From a checkpoint of a small transformer trained on Wikipedia.
Size: 15 layers, width 512, 8 heads of 64, MLP 1024 GeGLU, 48.1M parameters.
Each number is 200 + 30 x the weight over the matrix's rms, rounded and kept within 0 to 999. Layers, rows and columns count from 0.

# layer 3 MLP down, 512x1024, rms 0.0982, rows 151-259, columns 768-831
221,229,187,192,218,177,169,239,109,257,195,193,173,198,201,226,191,184,154,185,165,166,161,220,277,235,169,190,213,197,216,222,168,192,222,186,243,219,180,236,221,201,214,186,175,144,182,172,250,185,232,252,148,250,158,208,193,189,232,155,231,191,202,167
215,184,226,217,227,176,178,225,185,179,202,240,186,232,212,221,199,180,190,220,166,212,249,172,186,189,251,217,222,177,151,205,158,194,214,217,134,212,193,178,194,201,208,232,230,243,180,199,223,219,195,208,206,173,196,209,170,198,232,216,165,192,202,214
185,231,211,211,211,222,198,246,205,172,179,232,194,207,192,189,195,190,174,188,156,143,175,179,207,236,173,133,191,134,241,220,172,193,218,244,215,219,212,186,199,157,141,183,217,230,200,222,189,233,144,240,241,180,212,255,179,202,165,199,202,180,213,202
156,215,247,188,200,176,184,244,175,163,223,203,214,207,208,210,193,164,191,183,207,179,193,192,230,180,200,258,206,181,179,161,220,219,170,213,165,166,191,231,170,182,180,201,156,218,208,185,214,140,199,188,184,224,240,215,256,143,200,180,197,154,233,230
178,200,185,166,215,247,179,188,225,221,255,179,213,229,206,229,163,200,188,176,140,204,260,169,191,201,203,188,217,174,189,131,177,285,196,186,195,159,270,171,188,163,186,218,227,187,225,198,201,135,240,250,205,206,230,243,282,202,147,159,195,162,222,138
188,231,160,183,207,235,165,206,149,232,227,204,200,268,189,187,220,241,274,202,204,235,203,202,156,225,171,241,183,230,127,220,189,185,142,181,186,210,200,212,191,207,198,195,233,213,189,140,171,243,150,197,150,170,165,141,248,223,191,195,214,209,182,244
192,146,184,216,223,243,156,171,160,214,208,239,219,175,239,279,179,159,238,193,169,222,178,193,195,181,179,198,184,187,182,185,231,156,228,203,203,213,278,167,238,178,159,188,235,225,224,211,183,226,286,177,210,178,189,173,163,210,167,135,183,232,227,174
239,183,216,215,230,193,221,220,190,190,263,190,225,231,209,239,234,198,241,184,219,248,184,173,210,204,173,178,181,213,156,276,189,256,262,195,140,216,209,219,186,242,237,175,259,215,213,170,178,230,213,188,187,192,190,135,196,223,182,192,226,203,145,200
192,211,199,183,203,200,260,172,169,210,215,230,156,179,183,154,206,172,196,265,241,182,176,179,212,192,195,212,164,233,209,186,242,249,213,194,168,234,215,201,284,228,181,201,167,200,194,247,231,186,199,152,226,221,189,146,192,192,206,164,175,197,198,196
208,175,186,154,197,212,186,232,235,174,199,275,247,263,235,216,197,183,190,175,178,190,189,211,180,220,200,192,198,207,187,224,198,217,207,163,182,196,223,199,186,175,168,208,177,146,185,199,196,212,175,182,215,159,191,200,216,208,210,191,186,261,209,116
216,219,286,199,172,184,205,171,253,127,158,198,226,191,212,139,178,180,164,210,193,187,221,186,194,160,186,194,168,193,136,194,216,196,200,202,246,220,218,254,179,152,213,189,167,202,196,178,188,200,194,238,211,171,203,140,190,205,153,218,205,198,193,210
226,240,132,218,210,120,152,198,213,199,189,208,186,167,187,192,174,271,212,165,202,225,245,271,230,167,160,171,216,205,269,210,198,171,189,218,178,162,185,183,158,149,206,175,211,197,217,136,158,213,176,188,189,211,185,229,210,199,245,175,198,151,209,177
217,226,216,181,161,201,196,247,235,193,168,196,237,239,151,228,149,219,203,186,201,255,200,191,250,166,212,226,245,190,170,121,261,135,165,217,232,168,184,138,290,251,227,171,164,182,189,207,183,148,188,137,231,182,194,261,165,135,215,233,268,249,176,244
243,210,209,183,199,204,228,175,182,204,246,172,153,194,216,205,246,156,167,207,149,211,193,212,216,180,257,197,199,215,248,218,185,161,124,215,203,193,195,223,198,202,211,191,166,219,203,167,220,217,244,129,244,242,202,232,171,222,200,220,223,241,172,179
169,203,200,184,245,231,207,184,201,232,177,228,223,207,205,149,189,230,180,138,211,191,142,204,198,243,173,204,188,233,161,275,181,231,216,205,254,236,192,128,262,214,195,217,224,236,203,233,212,159,228,219,210,194,223,236,208,249,220,212,221,241,163,218
209,222,191,164,219,217,209,201,121,259,208,213,219,172,218,233,185,230,228,163,187,210,205,232,188,204,173,186,186,175,167,231,240,174,183,203,253,223,170,189,196,161,202,153,222,176,165,225,245,174,135,193,176,223,146,180,199,222,164,245,289,217,209,192
214,211,149,229,189,189,194,167,185,218,145,249,135,157,202,213,219,190,186,198,174,202,224,212,174,246,183,244,202,197,225,201,210,191,230,182,194,179,234,174,160,182,181,215,229,176,219,200,135,222,193,161,160,233,215,207,147,204,222,215,165,234,205,144
208,205,262,218,158,205,210,168,244,236,218,237,209,199,220,199,177,171,192,147,180,201,217,175,206,214,194,256,198,230,195,214,172,192,187,214,172,231,196,194,214,216,212,223,228,218,202,222,184,180,184,212,212,197,173,218,188,175,196,197,147,138,182,162
253,248,182,179,230,250,171,198,232,162,180,184,163,224,250,196,195,208,202,233,225,173,208,190,220,201,193,175,193,143,176,199,203,209,201,214,226,200,171,159,219,191,189,211,226,213,228,218,222,197,133,180,193,198,180,215,160,239,226,248,174,174,221,174
202,232,168,172,217,209,189,158,226,219,216,243,220,214,188,200,190,188,175,206,210,222,197,165,199,224,225,205,184,187,150,174,218,238,249,159,164,223,168,185,202,193,182,195,176,232,205,237,199,248,207,233,250,167,230,171,229,171,219,193,220,186,222,192
212,201,179,230,195,162,161,205,245,167,154,190,153,202,195,179,202,216,243,217,183,239,190,165,229,241,222,226,279,195,208,121,139,199,188,253,193,177,243,175,179,214,225,202,227,172,197,230,206,265,154,210,119,190,232,217,218,234,244,218,209,145,181,225
205,191,227,218,222,275,204,169,163,159,224,191,208,170,169,196,212,172,189,244,188,224,257,225,225,241,180,212,177,244,200,197,210,164,168,201,248,195,185,166,209,136,188,225,221,218,233,232,230,161,201,217,224,213,184,192,240,147,266,213,215,207,192,214
176,236,233,156,227,224,157,186,187,206,181,195,199,158,136,217,192,199,209,170,232,220,181,189,187,205,223,200,189,187,219,228,151,202,222,206,216,199,197,228,212,188,169,203,207,178,179,220,178,210,194,204,170,197,193,211,182,240,161,276,249,213,264,197
191,193,159,227,162,218,252,132,225,128,216,194,261,283,167,135,168,183,175,193,185,233,213,186,209,156,198,191,226,209,168,228,213,201,206,155,214,231,218,165,173,198,211,198,212,206,143,191,181,208,235,187,170,204,197,194,184,162,172,228,249,179,268,255
200,241,239,245,199,192,174,217,169,261,238,214,171,179,255,188,149,178,212,193,219,199,159,270,171,160,253,195,174,264,181,160,177,205,227,224,158,198,201,204,231,183,195,244,189,170,219,221,190,185,201,217,248,171,150,198,189,248,177,207,220,218,227,153
189,207,205,224,210,144,207,213,165,157,201,236,162,223,166,227,254,186,219,285,202,187,173,211,193,240,169,192,223,186,174,221,206,237,196,173,247,221,178,164,223,227,180,180,181,262,246,187,206,196,242,239,212,223,190,217,195,196,253,189,204,221,215,194
168,212,173,168,220,210,193,157,244,158,179,224,195,205,205,214,232,173,178,202,180,260,163,224,232,208,245,166,244,181,179,193,194,180,207,186,196,184,173,153,218,220,224,180,238,160,194,133,163,162,135,200,256,192,163,224,132,182,274,240,219,257,225,167
146,140,157,158,207,235,271,215,240,268,172,148,199,231,197,203,188,197,186,216,214,196,169,178,175,207,184,218,201,210,261,187,258,199,221,150,249,165,159,174,246,197,177,161,230,258,171,186,200,222,213,94,191,218,138,193,215,204,221,221,207,196,156,170
142,196,221,207,197,246,215,224,222,218,196,195,228,172,287,197,192,199,187,251,183,183,179,237,242,166,202,210,139,185,226,170,184,185,209,171,173,251,236,221,192,177,221,181,179,186,204,189,233,201,135,187,200,223,244,258,184,170,220,177,288,183,193,199
191,167,143,205,219,183,199,163,211,253,177,262,239,220,207,187,156,190,223,179,261,149,220,167,145,234,222,237,250,206,216,195,276,224,188,226,166,237,217,167,162,145,171,165,198,207,211,266,145,165,175,171,183,173,177,187,159,140,243,201,218,312,218,204
173,156,207,181,159,186,193,285,255,151,233,215,223,167,216,210,201,260,242,208,203,181,221,180,205,193,200,218,219,190,146,185,194,214,147,136,221,188,181,123,214,168,156,176,163,195,197,210,205,223,167,253,185,187,206,213,221,167,194,229,208,190,267,209
183,243,192,195,171,197,147,161,224,172,195,231,235,223,175,195,206,211,186,165,172,166,234,177,176,220,179,266,152,203,212,174,260,205,162,189,206,186,205,210,234,267,228,148,191,210,130,217,206,227,249,204,207,183,162,242,192,186,237,221,191,200,226,207
215,200,246,209,181,232,146,187,125,182,185,188,205,210,207,214,150,154,234,192,173,212,202,175,232,248,192,217,204,181,194,161,133,241,195,229,178,202,204,198,199,169,145,148,245,190,177,203,212,164,183,210,214,196,216,177,157,202,164,190,216,183,192,223
260,212,216,187,178,205,215,193,181,155,255,190,205,180,228,227,234,222,196,199,221,197,179,227,168,162,198,208,149,220,200,217,192,195,195,157,182,227,200,182,102,225,228,201,172,246,182,199,220,204,166,204,213,204,186,191,230,230,210,243,222,155,181,209
190,159,169,175,188,205,161,192,191,195,209,179,235,204,220,239,234,200,202,216,184,172,235,225,206,225,222,221,168,229,188,180,189,174,208,211,181,193,200,177,224,185,219,207,154,165,198,189,281,235,208,143,204,178,187,191,219,202,195,241,186,220,196,249
180,217,186,173,153,237,196,185,210,242,149,226,178,199,164,186,165,193,193,205,200,174,238,131,212,141,206,179,186,134,208,223,242,174,204,196,224,223,237,167,174,228,238,238,164,157,212,232,203,204,199,172,209,199,235,180,173,163,126,217,237,200,256,226
280,259,170,186,197,184,159,186,248,191,175,168,197,145,227,192,218,201,178,246,218,166,158,176,188,214,172,200,203,180,227,110,218,145,237,206,203,188,221,200,187,203,203,181,210,155,209,168,231,179,182,191,179,181,152,261,224,216,195,188,210,184,197,216
180,195,142,177,208,219,238,222,209,176,228,135,142,190,207,226,251,179,217,197,172,224,214,185,207,185,252,187,212,210,164,200,233,209,294,216,216,239,196,192,186,181,187,182,185,238,193,215,210,216,240,223,167,213,192,145,172,191,199,206,249,202,265,236
129,192,233,224,224,186,193,205,200,210,210,221,244,234,147,213,183,165,212,141,193,164,215,240,165,170,198,226,213,216,223,181,152,235,240,216,202,225,187,186,228,192,199,214,237,225,155,164,155,190,204,191,224,174,179,220,179,255,167,250,204,234,206,168
199,238,259,146,203,116,206,236,123,212,181,178,156,190,230,204,158,173,182,179,192,210,215,186,234,217,216,193,229,201,172,184,148,235,224,203,195,155,214,202,250,218,107,202,199,202,215,171,169,147,233,211,190,148,236,198,215,134,198,190,170,161,189,226
140,200,222,209,225,204,241,147,187,214,183,190,208,145,160,217,205,194,203,226,179,228,206,225,231,234,190,202,231,207,229,243,217,216,183,185,241,229,218,187,173,177,211,197,214,184,150,248,224,175,243,240,215,204,165,166,188,195,234,174,199,193,165,181
231,252,211,135,184,167,224,191,206,175,158,202,228,181,184,214,193,231,203,235,156,167,193,129,244,185,194,159,250,210,228,165,213,154,187,228,163,195,233,261,212,205,193,164,174,234,197,209,180,174,242,160,192,205,187,208,238,219,162,179,217,239,186,202
171,189,187,198,206,208,162,210,209,230,242,234,212,201,186,229,206,236,243,152,202,193,199,222,221,235,171,181,237,200,172,211,192,203,228,152,192,204,197,219,169,172,167,208,223,201,217,215,203,204,207,160,196,177,189,214,243,197,208,182,168,207,204,204
199,210,251,215,197,200,184,198,172,218,181,237,228,191,165,196,166,199,203,170,160,168,245,194,220,239,146,189,233,193,249,106,238,173,170,240,217,191,199,197,166,259,211,148,246,195,173,182,254,213,205,204,220,183,210,203,123,208,176,191,217,217,238,180
187,166,197,194,156,201,203,230,184,182,206,199,233,225,208,152,188,168,186,229,247,232,181,174,199,209,184,192,180,192,209,245,234,266,265,210,198,164,215,200,228,197,246,181,229,239,229,211,173,182,215,210,218,222,209,198,178,158,208,204,253,175,173,204
163,183,197,233,259,162,224,234,160,200,249,211,252,180,176,203,209,208,260,127,204,220,177,170,150,203,201,150,213,222,206,182,175,187,230,168,232,219,175,174,210,206,223,179,169,228,181,213,236,156,146,242,209,201,225,200,206,208,208,197,230,179,256,151
213,158,223,160,231,196,213,219,204,196,248,191,186,253,218,245,114,167,251,206,180,261,215,189,163,219,204,177,156,165,166,219,191,199,193,190,195,290,191,199,197,182,219,209,235,209,180,197,250,199,219,227,203,154,226,191,222,253,244,188,153,186,198,168
165,187,229,164,211,232,219,168,156,201,211,191,181,244,202,187,165,149,248,217,193,209,191,225,205,202,246,210,173,171,193,195,179,176,197,215,214,177,190,216,176,239,243,178,212,177,192,243,159,188,179,214,176,237,205,213,200,195,216,168,198,250,209,214
198,209,218,186,224,187,146,188,212,210,212,251,166,219,227,221,215,254,198,219,146,193,163,195,186,182,184,249,195,213,234,248,268,221,228,167,210,182,214,267,191,183,209,204,215,248,224,157,177,183,197,163,160,193,180,162,158,222,140,241,161,203,183,219
182,213,194,154,190,150,204,234,229,225,219,228,206,184,204,196,175,177,233,200,191,236,176,188,188,200,153,205,249,257,167,217,264,214,179,187,198,235,198,226,187,220,150,227,198,263,240,231,193,188,246,250,169,149,197,191,217,194,217,214,180,181,191,194
176,188,204,213,150,204,211,268,215,225,177,216,169,228,221,197,223,207,225,231,233,150,193,253,193,169,234,182,208,191,230,211,246,226,186,232,172,181,192,215,217,211,142,235,184,207,214,243,154,231,184,210,161,214,197,183,202,149,165,196,205,204,181,185
235,175,222,197,189,212,241,189,218,190,187,191,172,187,196,203,186,229,216,183,178,160,193,197,227,220,207,164,154,148,190,153,193,173,198,171,192,166,158,212,159,245,244,171,146,161,168,240,180,255,199,127,223,172,187,183,170,253,207,195,213,205,193,214
261,244,165,174,211,228,165,195,206,211,194,251,192,119,202,167,237,167,207,198,219,171,129,206,228,200,251,180,166,112,183,203,190,218,187,177,165,141,253,229,202,200,194,267,230,212,248,174,227,120,197,240,205,178,193,215,164,197,194,230,170,228,158,145
249,133,169,203,127,179,229,169,151,238,196,221,158,260,202,277,181,131,155,191,172,232,186,205,241,150,190,201,212,196,212,183,169,161,209,241,180,216,184,204,171,216,257,199,183,184,192,159,252,179,228,205,215,205,155,171,196,172,150,192,163,242,249,176
229,246,155,235,209,194,203,195,246,155,153,193,176,236,224,216,186,199,155,189,199,218,204,234,169,228,230,184,192,179,176,200,206,213,188,189,181,235,197,173,171,194,190,154,170,249,171,238,158,163,180,242,246,204,229,239,267,223,189,248,224,202,165,141
164,252,232,170,173,172,197,254,190,197,256,204,176,212,248,222,223,231,213,168,247,199,182,228,241,176,198,231,158,191,232,205,192,222,196,148,250,192,215,243,156,213,193,163,189,252,244,188,185,199,196,203,221,193,182,264,213,204,194,204,209,230,188,201
216,172,203,192,144,248,177,227,179,246,203,180,150,233,220,221,162,205,191,235,202,247,234,180,232,172,219,162,214,219,144,189,186,199,205,188,195,201,213,196,258,226,169,284,169,215,205,184,175,201,165,204,262,200,214,190,224,177,172,204,218,216,242,203
251,214,190,196,119,250,167,151,192,154,181,178,201,166,225,204,187,210,207,212,262,238,177,209,170,220,226,240,192,166,211,211,214,238,133,146,171,140,201,190,227,245,186,228,203,223,191,247,205,188,203,146,168,149,148,213,123,190,191,198,226,197,242,189
186,181,204,214,198,239,202,167,190,180,227,205,206,209,216,214,164,208,227,146,215,216,223,191,216,221,273,180,195,188,170,250,190,246,197,194,197,196,183,238,234,215,223,198,241,174,209,214,191,215,207,176,243,164,182,230,202,167,177,187,201,204,192,232
226,214,274,243,181,186,203,218,171,192,136,227,179,202,175,223,187,199,224,230,211,223,172,257,229,157,268,251,175,210,181,152,198,177,180,198,237,206,203,247,192,198,206,185,136,201,208,190,203,181,223,218,218,199,222,174,242,231,266,195,167,209,208,156
183,214,254,219,184,219,177,178,236,240,225,185,194,183,214,208,217,221,241,208,154,213,152,163,150,232,195,225,206,237,257,187,230,210,131,196,244,190,168,256,171,222,247,194,208,265,218,211,203,230,193,276,211,191,282,194,212,194,196,169,231,162,199,221
239,139,163,200,205,196,250,241,190,141,223,172,177,162,184,227,209,227,256,222,191,179,191,197,222,196,160,223,165,257,227,182,175,241,166,233,213,209,191,229,173,202,220,190,207,196,212,194,221,259,198,161,182,222,200,165,229,194,233,193,193,192,209,152
141,222,268,268,187,153,188,228,199,191,176,177,188,237,196,256,198,184,169,168,220,160,195,176,211,237,179,219,186,181,151,171,178,218,198,182,163,214,228,176,149,224,175,180,257,200,195,209,220,249,171,215,242,216,190,169,238,231,220,225,248,278,226,242
202,251,208,215,151,215,237,181,200,200,150,162,213,178,193,192,199,226,220,191,232,235,189,215,188,158,220,197,198,164,172,238,192,158,188,153,231,167,193,226,248,217,196,157,185,165,207,277,186,225,232,199,201,215,207,183,174,196,165,237,212,152,162,180
221,232,204,220,219,181,224,258,221,144,224,173,207,201,163,154,170,212,259,188,196,185,219,193,168,230,229,193,185,181,168,233,157,259,195,188,202,176,167,152,176,239,197,200,190,212,157,228,175,210,164,213,188,224,190,200,188,198,241,186,168,156,245,192
250,196,193,167,157,196,218,203,217,191,228,211,224,191,177,215,169,213,206,271,224,191,204,220,252,183,247,209,179,204,234,200,207,257,182,223,196,200,247,182,229,212,220,230,240,154,183,165,178,212,259,140,201,228,185,189,228,222,200,209,212,205,177,182
175,164,147,159,166,208,192,227,274,204,229,276,190,211,187,188,182,265,194,175,217,199,174,228,244,197,194,160,234,190,212,162,187,224,195,117,197,245,180,212,165,127,189,179,198,184,200,202,166,199,199,197,189,188,213,201,215,182,228,198,178,204,181,222
176,158,206,180,247,185,196,179,218,203,200,183,157,216,222,225,180,254,198,218,143,209,182,190,234,152,187,177,185,197,220,197,216,203,220,199,195,229,196,198,234,196,218,216,185,202,208,187,138,207,167,222,217,198,162,176,248,169,203,241,168,208,211,171
242,179,203,212,236,213,171,178,228,230,225,186,230,167,205,148,192,225,231,178,211,170,251,244,180,201,173,195,233,155,258,233,177,188,215,178,191,198,200,238,188,164,193,186,158,208,253,196,211,195,213,218,236,183,275,223,167,207,208,181,204,168,158,216
230,202,132,207,226,195,216,179,232,151,190,247,191,205,165,204,205,231,157,199,192,181,194,195,191,227,229,157,183,197,228,211,241,164,152,204,189,148,120,130,211,184,203,216,223,157,214,213,175,199,263,222,218,256,197,185,217,221,237,211,195,150,252,241
186,205,226,207,204,174,253,233,185,144,212,160,265,229,242,204,236,261,187,189,187,223,234,175,146,149,234,190,205,194,168,207,162,204,227,173,194,220,250,166,177,179,212,183,214,182,212,204,194,225,210,157,207,221,170,192,254,206,184,267,163,179,216,241
166,183,182,225,230,199,168,208,190,251,222,186,186,271,171,210,209,175,162,224,161,193,215,250,154,207,208,174,212,201,227,142,139,193,205,224,248,180,117,203,232,188,152,149,232,199,247,209,242,179,184,192,199,194,218,186,232,243,182,224,195,267,176,222
171,222,214,210,176,202,254,212,223,228,165,211,215,219,194,186,238,234,255,235,185,186,236,194,200,267,259,160,149,218,139,258,196,274,168,192,225,191,212,190,207,186,125,206,215,214,148,263,243,167,245,202,216,169,205,207,220,183,183,232,202,209,158,238
229,203,191,235,144,193,191,195,211,199,185,199,200,236,211,231,238,177,259,212,227,218,167,171,186,236,178,168,200,171,225,233,215,202,175,218,147,286,205,227,182,209,224,233,201,201,158,192,244,181,185,160,212,227,217,181,164,202,235,208,218,255,222,211
230,174,202,213,228,197,227,246,230,193,223,232,198,210,247,191,196,211,179,186,176,236,218,162,229,218,190,210,176,223,101,203,195,216,206,196,252,179,213,210,215,265,188,132,223,214,185,203,149,209,194,243,141,206,223,177,183,217,214,193,213,220,226,256
193,192,192,179,199,186,218,259,204,159,174,173,158,199,259,185,193,169,186,146,148,197,190,183,204,245,196,258,213,175,232,212,231,203,150,214,134,207,195,148,234,189,224,212,179,153,220,151,200,176,244,209,201,209,203,203,196,175,205,175,160,201,212,166
197,208,191,192,212,221,176,171,220,192,175,163,188,216,179,181,168,171,203,203,201,179,244,248,188,187,192,211,190,167,229,175,156,222,129,253,195,168,247,191,264,181,219,222,233,215,225,172,220,222,230,240,244,199,184,230,242,246,182,216,188,148,189,199
149,171,187,191,169,187,209,245,261,210,189,248,187,239,218,243,252,172,247,291,176,233,212,171,206,226,217,186,229,175,234,181,206,245,169,226,154,140,218,193,187,202,214,182,204,184,161,159,228,169,213,208,223,139,184,181,228,184,189,198,156,224,196,199
228,188,243,188,159,188,206,172,212,150,206,203,217,227,203,161,261,206,214,226,197,252,223,252,209,261,188,182,213,154,193,228,222,194,189,139,200,220,155,214,226,222,166,253,206,197,150,271,187,203,183,248,198,190,209,142,192,151,211,160,236,199,229,191
131,149,202,251,217,257,191,203,187,192,212,159,210,190,200,222,236,206,209,179,170,208,230,202,168,138,203,198,153,227,195,249,184,253,234,159,226,223,171,217,197,260,195,135,213,233,173,183,164,217,169,201,247,157,183,184,189,200,199,171,287,183,180,229
169,208,171,118,149,195,166,211,189,196,222,216,187,230,266,174,206,248,189,213,204,162,175,217,208,228,194,195,198,252,220,226,164,171,240,220,182,196,213,174,175,215,219,202,155,195,212,238,217,123,135,193,194,187,208,165,245,151,193,111,189,206,211,191
172,249,169,165,218,171,239,237,202,225,191,214,173,184,235,207,193,115,232,169,242,210,204,227,172,166,244,225,224,233,207,202,230,180,188,148,203,237,175,192,186,159,165,178,169,192,212,166,205,238,190,181,185,190,151,205,236,220,229,232,189,251,143,189
197,185,157,238,205,201,219,116,191,206,213,160,252,183,219,169,212,204,227,197,188,229,225,192,171,220,178,154,158,220,228,181,193,231,240,247,216,235,168,177,128,214,191,189,158,206,212,198,154,234,231,160,209,220,233,233,248,226,191,184,209,189,237,192
200,194,243,219,291,173,195,163,275,182,209,262,190,181,236,156,226,185,191,204,244,237,246,199,184,172,240,152,177,196,190,252,237,199,175,131,257,187,236,242,192,230,200,177,187,202,204,211,142,176,221,168,196,213,220,207,224,214,216,254,179,212,144,212
191,219,175,225,213,236,197,189,217,199,161,227,170,178,218,194,259,227,210,207,224,228,197,201,201,234,205,192,187,196,282,214,252,212,205,195,204,227,133,215,207,253,213,168,212,241,177,185,237,217,194,248,280,223,213,178,150,210,213,219,202,223,185,176
232,238,215,184,172,167,151,228,204,224,261,258,256,202,133,200,222,197,211,229,185,199,234,200,185,247,175,159,209,188,219,169,258,171,229,179,237,197,193,196,196,248,137,203,213,220,169,192,200,186,204,180,231,230,190,205,197,237,232,222,229,199,216,174
227,177,151,241,217,221,250,225,232,158,179,187,209,232,213,215,169,205,189,223,196,234,211,225,195,205,171,210,234,171,215,158,133,213,158,199,218,207,193,156,182,233,176,200,181,206,228,226,212,178,203,183,156,235,162,220,229,232,235,205,174,224,141,142
216,164,222,214,214,221,139,181,242,170,242,219,149,221,236,200,150,200,178,169,201,202,179,218,204,209,191,228,279,267,260,252,249,151,219,170,203,231,182,152,219,229,210,159,246,169,212,196,227,195,213,196,194,138,218,159,214,223,211,215,251,205,247,202
185,174,151,237,183,183,195,160,214,208,202,216,238,175,245,158,218,187,205,196,230,199,202,148,179,188,146,226,187,160,201,201,163,144,215,187,193,211,221,195,175,229,168,175,218,204,211,227,180,153,181,153,167,159,243,211,174,207,209,190,247,235,207,194
201,194,186,176,261,208,157,208,228,205,166,217,199,159,217,193,238,162,178,253,209,229,204,197,218,252,185,263,158,196,152,177,232,205,183,168,206,160,220,170,209,200,169,178,205,171,208,185,238,207,207,205,256,210,175,211,183,244,203,237,204,269,192,182
259,141,192,218,243,264,177,183,229,141,257,164,218,205,200,167,207,174,196,178,160,178,213,161,240,233,185,218,189,216,180,241,199,224,167,155,179,186,228,162,173,187,221,197,263,230,260,156,198,187,179,230,222,222,173,153,185,209,226,190,195,199,189,199
192,194,186,179,224,181,166,208,219,203,163,180,206,174,163,208,216,179,180,256,205,164,173,183,246,263,256,194,168,233,185,203,229,169,200,146,184,199,183,226,226,252,215,141,217,211,145,213,248,187,185,197,181,310,213,265,191,173,212,190,204,156,205,174
233,155,157,170,235,192,238,212,246,241,216,261,203,202,185,169,213,173,176,194,228,207,181,186,177,258,214,231,193,158,221,219,192,175,201,216,217,215,216,212,172,214,203,196,146,207,153,189,196,164,197,160,254,186,200,247,196,185,232,220,183,249,213,187
166,210,157,178,223,161,248,226,216,197,170,212,211,238,155,174,225,199,204,181,220,200,173,222,143,201,214,211,174,193,203,158,197,200,203,217,201,208,188,240,182,207,184,154,209,227,183,177,209,155,204,257,217,207,210,196,207,143,160,227,170,243,193,233
209,199,219,182,194,191,193,260,219,200,221,218,169,176,181,159,235,203,175,168,171,225,205,275,170,141,189,192,207,218,207,171,241,167,225,193,222,156,204,196,203,221,133,202,180,233,219,163,198,206,212,222,259,208,121,163,213,195,197,187,184,158,246,240
177,230,187,118,282,176,252,229,217,221,189,156,219,266,259,220,206,244,123,221,199,156,222,237,175,169,242,235,181,205,192,175,236,203,111,170,217,222,187,248,185,234,209,228,181,178,226,219,213,168,264,159,207,255,214,174,184,136,182,268,183,146,176,206
185,210,252,264,216,187,174,191,223,157,225,193,194,186,196,228,224,183,159,237,186,216,181,254,220,184,140,202,179,252,222,171,198,232,237,219,232,180,222,176,179,209,212,185,211,173,199,226,208,282,154,200,216,194,175,191,226,212,188,250,205,162,226,179
227,174,229,184,251,170,247,212,190,197,160,185,160,195,193,211,196,198,235,214,197,175,183,243,149,155,192,220,248,227,166,206,210,211,183,176,191,183,233,254,196,139,201,207,193,206,184,232,156,137,170,212,225,192,215,170,271,170,163,244,198,180,160,230
168,205,199,136,189,160,230,217,189,272,183,222,206,178,172,173,243,201,225,203,197,171,199,245,220,198,171,185,174,219,207,218,207,217,206,233,107,232,144,148,247,222,208,190,185,168,218,118,112,200,219,215,193,190,221,179,190,190,144,191,188,170,230,195
190,165,196,235,210,203,169,202,186,229,124,190,225,145,210,179,226,189,197,168,197,238,230,186,229,181,204,271,172,188,207,215,197,183,169,181,237,239,273,181,151,243,249,193,208,266,199,215,211,185,183,268,215,225,208,203,185,195,221,231,205,196,182,199
242,164,225,156,195,196,208,172,203,200,209,167,209,171,171,169,179,185,202,175,214,194,192,194,96,257,280,217,197,170,187,204,217,190,172,226,195,205,215,187,210,232,207,253,193,207,171,138,198,191,158,157,191,175,181,213,216,130,139,200,177,165,145,245
221,176,131,140,192,198,162,221,235,177,200,206,195,182,186,196,185,170,158,120,176,182,173,125,142,150,210,255,191,205,206,247,204,217,159,186,161,224,168,222,120,158,199,229,244,158,205,226,240,207,170,195,216,177,187,161,210,224,153,209,175,190,212,148
188,162,196,210,187,211,250,147,210,227,229,200,124,202,203,248,225,214,222,202,180,230,241,194,230,250,171,217,150,234,142,220,225,215,224,158,213,220,285,195,217,147,153,212,169,260,183,223,164,192,216,162,209,174,199,237,163,208,151,181,171,225,189,151
149,209,139,194,193,179,185,217,161,219,207,214,193,219,205,243,199,201,181,155,186,188,229,213,243,148,190,176,207,185,217,262,245,206,192,200,154,247,207,198,228,203,206,266,239,206,175,218,224,145,230,219,223,175,207,180,212,156,245,206,213,202,207,197
201,180,178,184,188,201,197,169,218,175,217,169,182,239,239,208,198,230,168,175,207,190,192,230,206,228,152,227,248,196,218,191,131,241,239,216,261,179,171,279,238,234,246,223,288,217,198,169,189,169,198,199,202,209,224,244,192,238,165,155,228,176,170,167
165,215,220,198,225,221,262,214,181,143,254,176,202,143,173,214,200,236,167,201,198,209,225,261,210,210,237,195,204,205,176,237,201,200,188,206,202,148,203,195,218,191,179,273,158,207,227,174,110,185,202,173,239,169,183,179,246,205,196,235,218,181,241,216
247,174,167,158,215,194,176,197,192,205,209,178,189,244,159,187,231,188,208,203,191,190,210,194,192,171,218,221,177,183,108,228,198,181,191,195,159,216,217,225,199,195,240,190,197,191,150,235,181,222,223,190,227,233,182,200,176,188,216,167,235,150,236,242
164,236,212,181,208,203,198,179,235,244,228,137,159,166,207,218,190,200,142,173,233,201,205,196,217,195,197,189,199,190,153,194,174,222,182,165,201,189,225,191,191,164,153,260,146,179,263,171,227,175,213,185,232,221,215,198,188,221,210,198,244,153,203,177
277,213,200,182,134,197,197,185,171,192,200,204,125,139,179,230,169,216,186,184,197,221,152,207,165,190,200,205,184,240,208,172,176,285,162,217,201,211,222,200,169,214,156,139,161,230,221,170,222,179,184,205,230,232,192,227,252,200,120,218,172,291,210,179